Weights of a small GPT-style language model, trained from scratch on English Wikipedia.
Architecture: rotary positions, biases on query, key and value, untied embeddings.
Each number is 500 + 40 x the weight over its row's rms, rounded and kept within 0 to 999. Layers, rows and columns count from 0. Numbers have three digits each. The size before them is the row's rms in percent of the matrix's.

# up: layer 5 MLP up, 448x224, rms 0.112, rows 94-112, columns 112-223
# down: layer 5 MLP down (transposed), 448x224, rms 0.108, rows 94-112, columns 112-223
# gate: layer 5 MLP gate, 448x224, rms 0.112, rows 95-112, columns 112-223
up94 091:535471547512568568491474488460468520516491542473469480474507501494455570438479497513505505527443510544509518458550508575554482513487552563510520478531525500508518434500519536483545431498413527425599507478475416490457504557531456538505531495489513534502492505489525557557468535458408505510415486511557544543514577533507459478462390528501
down94 093:516433447481461551548460475567489548542453463484470555475453477538503478524506494575450495526460519422514535469483453485479492435468463522493518542510529502539509435499468520510572384464498502489474511546497551491447529505448393521550479487423492537584533549467510476528476533527576531518514511567490520461454478503537508426550516505547
gate95 088:431509498547509430516502515479482531476568539601537456453433508491546502452534486510555476481504507515472452523527534414490474470431459537493526479503560435494518504554457470530444532490469533492539479554428443457542473485526505471477458481538415469458529483462565439485545509547489478485429464480458512500563525441518545522471451382443
up95 097:399498617433553467490540527478521467509390454476532508474438447494568485499493488508504507543485493475572500470564497536497422522525487517451437542463510500534492418513513523501552461482522529421514497519533553487501523555490484588475466486492431488507493530420439466540482450518535524556505541495421498491557512410537464476449501514456
down95 093:517501447471483525527535552502471452499485499482493505437493480477516573500531536497464483551466484556476537498436481431566513462524495446479523543448486470558507525532404549519464542502542449506555505441511456499513479556487511473485410446506557442363541531562494497553487504454448590497552494550480461518515456488470472421555478478448
gate96 099:552560496509457490560536494514432601474478465529512544536516470504423528509476506444512518531513496431551489536537551438453493444474518528509542441463511452499448559471565454539479493468512491504537505522546530495486482424452509509407475494487457435420428538527517501446477540529543501537519465491552512469527482471484555442585613551515
up96 100:532534504545435484479511482497478464432448462523506542508491570485500479523505563528429462432481497533434485548607521500454488460537509559487528553519536457519529456492559552490461461571489470516569554487541469492511574512519607504532542510512464509521503519492573502469481499494529471486481618408448548527538521503476499470522488486536
down96 105:536472528396540539476481501428568548525560479546532427467468470535491516554483515491520540533448578429466587543558472497515542433542468522478551519509515525510455603533450495498486488516527478497423473498445550579527521460426431492512500476471458490469448454474556509517447515502424477472534539512441510500517455520493464442525527501529
gate97 090:496520514474532443524558542476539550540586480541494529468540507485520453462556474485505512487518568524562552511473473477533513495580534475515532480451483445545542486428505524510497385468497442545463511497500488510507484512438545512540531563506468474436524422567482495447539523469528508510466460479468536521526405443493450521599512487552
up97 089:516458536539442514502566520481517502554471466540456484464519496501518445517484434442494437527521495414548520462476457456490621522511513597545463498497478495475528542435466449539434546407480532534496561533414444533491475528473515467525467561569454469502555483482553539525474532532518477490529583435511480477534492523579544530532579509545
down97 091:533467504500460477597480549471482483496506441448415499486490437524536503539515520505584531510532502493514560555487462523551488505490497479478499508527485509555535540530511469520486436548540497459543514439461459492540555486456511587473560522483523519476483492517511535506509407487482560546519571524562579534552576470516444498562545517555
gate98 100:530503437519417466520472568487529525511483513530497505497467523503524510438509506546523481525523514508524448532542491494484528503530477452455472487504491521524463434493540546574488526575561567487516449442530504551508454455500489408556489522443462525559504479555507393504476523498475463472456497475452553575492479534477499491438416512461
up98 105:494494492549487529494458537449480441484521497489496468465493523496511462512469553535516465531476475464507396522559458539425550504519500519461524493437465584609495401491492528490501447503509543411501579418526504505548509497483520447529505493448496546522475447554592498518525501441495468422472513504497564521520522547549511475454468510452
down98 103:472489535498466533490453463544499556508469464479450539435557522475442468498478501500429559463471545501466484491530481514475527502513505552526571452525528538564455516481483483565453581452527533449505520503455518512484433538488468499529490532496533572531516549552496545457550528460554450521509529498493473594504531453472434510517582534499
gate99 100:487517532508564474451473544573511541518475504485456500455481464518547474475491535526474499601529490539516527485496541443517556462520524548428498431459473534476531444534479535490541527434479498475468524476538501539495486482486524421474505487474479524572527539591509462481518481532517517480532537442489476498516504582503571468553451535609
up99 097:442511528482472492509514540438463548532539414513496489492506409500526472524440546510467517560523494562445559557547478450551554445423492514443470521522544536494438464478569508494531514479481567511423445525466549489499474526485475441536458531452486481511499514560494434487453521525463495452539581459458538527564493504446573495546550560578
down99 098:410517508513529463501574548503464533466530484453475491493478559452513459532559536469483533507493438510495528475530503505524492498514496555494496500464462571565551478493543470554593533527452509553483544484458483409522525424473499488496468513461450501532503431584461474502494525436462437402573437499433563529526534490502588456481456446510
gate100 116:494482438519561441557514552531501450500462468473577502540437498485453501536525495440440420568529499570468488456503458503495479477490474520455522462479455572500513551468477521594422443543496467477529498493480536506471491586579461487475517469527435595455506517475515372465509438485518539435482447427523552489501535516545522475533509510464
up100 114:465459518471477531507483502453483486448570530530498501458492528465577482485499441524529529497435435553570480440462467517516493492438501522556419434526512437553523430531531434465550560535471477552498528424497506519531490555536457551528587483522530483507507458473437508480534504513490524541495558475510563556520449537485448558473454544514
down100 113:556518538409538523487463456454525551599492493485485460533590490444577480469476446492479561475419410529506477473476512537492529499528514486490498445453567462552487493488483459538543623524505507436485548473449481542423478453455520455440469618486511453569498473548583552605465492517535482505488534484527435452507552478460482539519487475544
gate101 089:445610485543487429488509478527482534493510512555424521521460519443503530462528499527521532451469465515475507492494439512536466531455512428477508462536459506544482509456503491470439488535525513526518484396535520530481517547554471425539532499442563531502517452476486475536562496545547494527519509453413494380479560481524532512482467455439
up101 100:464515510467515392571489505454462488469561504572471532502545515492529532454497508508497512419548451451591483494501507530544512455525488489460531483480452527577484526524553445539446479498535500465514478410489520465513452478509556518468457480490546484448515392517473427515474502477563473506495564451416490402502460483530496528529576474487
down101 095:520458541510499454582465483540468463474464462492518513434468509432494436562506527503496522491588471542439490572536582469496585558504527451505497568525550486474446515513481490577475547540523485500565512450555502560473477468485465479524540520502487442458496568527495554524514586511556491485530478484538533510443476433450458552455423511481
gate102 106:525517547475567513463545510523537449516506513526536473441569446562503529476524506507601453504477462502518573504481509456554465467485459558515474464468543548530489547486476498502425540512472552517488554523434499526535579413378512505600537504552493559605459461481458438486481516506560512437461496495512413536499450506540506461508536526468
up102 111:531499499489518529528567493555523521435485479468559474559509455584489481505517514527530513491498497506536543514538531524546445463445539467510508451487518479469484514459533449529491487492421484494478536596520450579516532487414503529448517453465533502552434472484468550528511404522449517510489541517491502551443546481490512470525582546457
down102 103:533511474444539523450498495546464546486486525524594482544466519452487468492496486504531485484472555544477512510446501481509470541519461581515423456526481478553498523456591512440531599491504500467475518499553499566471511474511508480512449522533464451483494515505493529542511523481452450518555529423546497540557458488468511413533457479510
gate103 109:494508559539519501524459463483406534484543525524462544500474479526538519497524570506484552480526533514500507474529548456508452490430459471456465599463514412524464467504525590546436485497515542445463490482429465488486489550524498442522418492545428463508526448476461439477495520508545564533480451516503467511507540478446483548496481474528
up103 114:500548529493529474576532493511486474524510478513464542488587469489552489521516446617571507503484445536511524501515401498540523444492532474478482474441508450503501531476468487525495491560556439545517508434526496473500407585476488540512492566506513490469473436537552586496521583461491497445499512529447518501505507507567579507544503563472
down103 107:518511472492543468516493518594517433517579480450497481518527501413538477465492459519555476495441495501482503547545432443566508553510499537451499478526508541499528551516501507487555568504497507539550458528548499482477413542553528479475546576509532525568505502484493514491434533481492477497522456458448520488509507507509560472528540533543
gate104 094:612523563474483482473508520584495493483451566434522526497461554515584448479497521518552473515553485579434458521519504489443537506460526452488486474515512531521560408479484367471516511540453519440515523553485525441511546526505458463504482574485510535538487571496461517501506488429482502507473473544504493482498429447486421462526473537518
up104 101:446487517438558508507497592529507508482551444514504467440548586506463500556485514458466473491469526448481584490589510548456610423453480566547463471535486535507492507534533546487470550462511561601438475427589496504465431493523484494533535509514462527436410491539469472504537529449484378491554491467464474521538505449553510494499539544463
down104 100:470490419472509461459556528520526471506486482557509496507445483491441534478519484471478512521508545500478545465538462542474533466536490506556502463561523523451503510443465453495555479540487484487499460463519593481553453543399551459541512531588437500496499446470538536514509502524490528486559520525503435531425574443569606493526437518557
gate105 098:524483478574437479503516484589510463564489421454559562452586553524408493528519501511498464528589516425551457534434448521517530466553478451512544537516550488497507523488468517529472552475461486536488534518479499473501387527541545499522465523511476499527575499474526539481552459491457520459444525452519512493490436544487502504408528473475
up105 095:502455470455468484454482493447469481540506486544511470540546512526552543527451477497495419498546500470458415479468450502449535470581541564483516502395485494440517514536477518558479517494512488525506483515386521488481554446463531544479493586438525491526511528528462532498466433478522501505467564445407511488519491382484510474464481518548
down105 099:470491589512487472553526459470512517506381479537475522415518464516527511495513496520550469523534500467536508535517517525483518499496402542512484511412476463543536548483521482471526488609554554512508489501496552519527539514546538486436476575551526486569438536425530521473477498431482446502525567535441475452560556552543497547557481483470
gate106 107:491507475463483555450454512574490519494494447506596482593441516547481445465545510500449457495460578487512519508520501418487520533568485495530443527608447480500530487468417491477487508449504553518553489503500437506487493538463518469478525462505482518590474511425490598517508556488472444499437554422488565453488482468519471519565501520506
up106 108:483527477433465542480425442531449494500518505445520498553472511495544510489509560541430526467499446538554549566505494440485503516462542522482459537519553474530588501479487475434470526481532583508530546476511485575486507549449577507526496401494455514617519549500501534508443507444479568561487509472462469513528456578542467487468495525491
down106 101:465523508577474591504530490550497463533412530464559458477461529506426537543555499474531508431400481490476422487553425551520483496470442521489544545531492523411504526503488480533459511520521531540475499504470511555488486494511494507528484496442540511527488512470474485452568559531503498425444422472522499508477498519527568535513454567481
gate107 118:551481475503428474462410504515483498464465490597584496477481520502502528504508518485468477484466550463535421501418492582536496574410537527518448489577554476467484522443522422530501548455458478537577460459522520603453428510544516569517415526549529484496506480502471473495519573481520470519543538539497465466501518481566442478559502452477
up107 107:489388540508474487479485529454479471505484466533507450477496536450510542527509472535443477506540469489517454526505471515513477528533496552490459477540516463553500463542521544491505456417416495549489423520571535485444459411466467571522447548578493517476495488458539474482442495484532562472473517485470473435504471494517510494486556481521
down107 114:481507485497503524482552498494504517547490513343509504529516408512413445522501510517527505516510418556462536455473509474443569452484511526532569490478475479443509534478476549521522436508594525481518532565428518451506580538462508498489544487432431528555503551553505500524517439563498514511510460530534519497506481536532495525449455582480
gate108 109:516480502495527496513483456484514558423498454492527521482493479498502514545516509459469491512504495507472534520539510427489550563539467540486518591478550453437492568506501473430452515577412590507528501501461523446551533483455519451523435520531462442478477487489471452470525466394528543573421609517487498456478471522445454483483531423525
up108 099:507484512463539473510528429532551472489555471460515510447500496492498482593506590453503470454475513541472484508490493439453564463512496532458533546443548510494437494519523621515493423510470526541536458480463517451542571513492497575482569559547458513518481500544468514500501430505479588456467514533414435543467427462498475496438536457551
down108 102:470500475496552540567491510504521498444429407470528487514548495539489507526461491494489505517563509500490504538606575486517544504510485498510458555477534497486509562508475438465500481540427477526443426488476551426474476445479501538577475532460563420533472491437499499486513493502437533465456482467529523469492533572495557497505513479571
gate109 101:457513496451497488450467498508487500527525476557576576471494448578475529533504483538506446464556517440470455459572507421500489486495503467568516472515482476548528527492555473558484425451520482516461442482442415505526541530491513510495441507462485537468534497520491475549486488455469495491486483480526521484571564466478535493528543542456
up109 098:496494567512460515468538514510579532502506458508452482515495476485545484510514442492465480492480494528568495503468522465555471498559484450358487430494513523535460487497536485494497493460511507462542527506479512540485437470522551506501517575515526553574494478548531519427510521506442556565584444468490428512507469439530482511498536510572
down109 102:534476539478454541492497566561563596476490492487507469513480455433537440462565543495508444474525504473493507518471517494444477494506535574451523547457464600513530449507513559542519488504599520534564548489572505533502537536556478490479466571424471498430539463573482507545505512456486456535486571488453440491529504472521516488487516519513
gate110 097:501490510495461551433570504464490471549436469503542526480528512495461518527407460447480513518476451529487457451501575585557483526511580503409481522525483540518466507436457525562549535500493522510517494478473459476517469447512438465453523497511548433504507513489433471486519510549558486475528584533516548526511619480469439438450495539450
up110 095:470504521503500462481557522456405474617469469499461472457488567513498545516424532488479494480493445495530454521493484516475478516472479520431462498475407555467534461460476520521492554494496461503430509504500512489522474464481469521483488511507560502498537519463477566493555460560500442524579570588506553505502541505482394525534563469445
down110 100:510489481528460502503534498447521470488576503476508521531483476525401503535439458465476508487466528506456541551534522519539433553453503494503509514485491555486526477572534486554446551478466523478510463473523497465506407519538476494514461501560535485535547540441497508475536578524590458484511469468563487524575546474441440400485495536468
gate111 076:476508489490558416510437512544537489468543541447485574515480472505490581492492559478490494579494519492453448502419489463469511504538554483543455549466473478406499522552486478508541479504466468496456485443555572551485472462523463471527493481499491555508516527546477479464490447535486499499478437517503485523533534477521573540539507510411
up111 092:506550512595452470449494442410459444384476527495458501424502492498476598525525515458479500485535468496532521519554457496557441479503537537554423503555468432531419486517471509530507583488513472509438502544520511488440494490456534478463468488432516525459557505493536445448414501451484444559531486468544505515517546466508500520522431476511
down111 079:490390485477488516514487418510508518525489513467488451532575459538505424485452433562525538411487489482459497516537519571509506554444540551462488483525500477528476488543451520498493456509462570553463457519475519569423500490467527503518528464463544500475466464538527532589433543475552502499525586430435499490444556530513529514499552525561
gate112 093:487472499516506522538533381479541477538486494519500455510489538498561445429464469505510557528489554423550550542511466527539506500519477478399541517442498510480443514538488471487548434462482563523570493508505513552457485472531502449510504518462465561554516500476489537592569501573487425494567496491511536490514538470479548540471494465510
up112 105:506430528462482568524540411477481469506486496453576483500471532462492441494411589406571559540506548473489537445432473515473459508553474527461489431468492510511515491521464514428507456492503513493508524515494536493451511501497611470561487514491449466534482482495547528529533471520512560444503476528521531503507547561487572559500558446528
down112 103:530535496494517451514474548379463456520523444529526498540488497502534531451514596554399519482533438553520521507533514479521494430492453454545486637442575484560543556531512490519502480511525527508479525461519604515518557467463509523492453511499512540420495449512460459533501552425485501502434381535479515519498485483496515532577451480489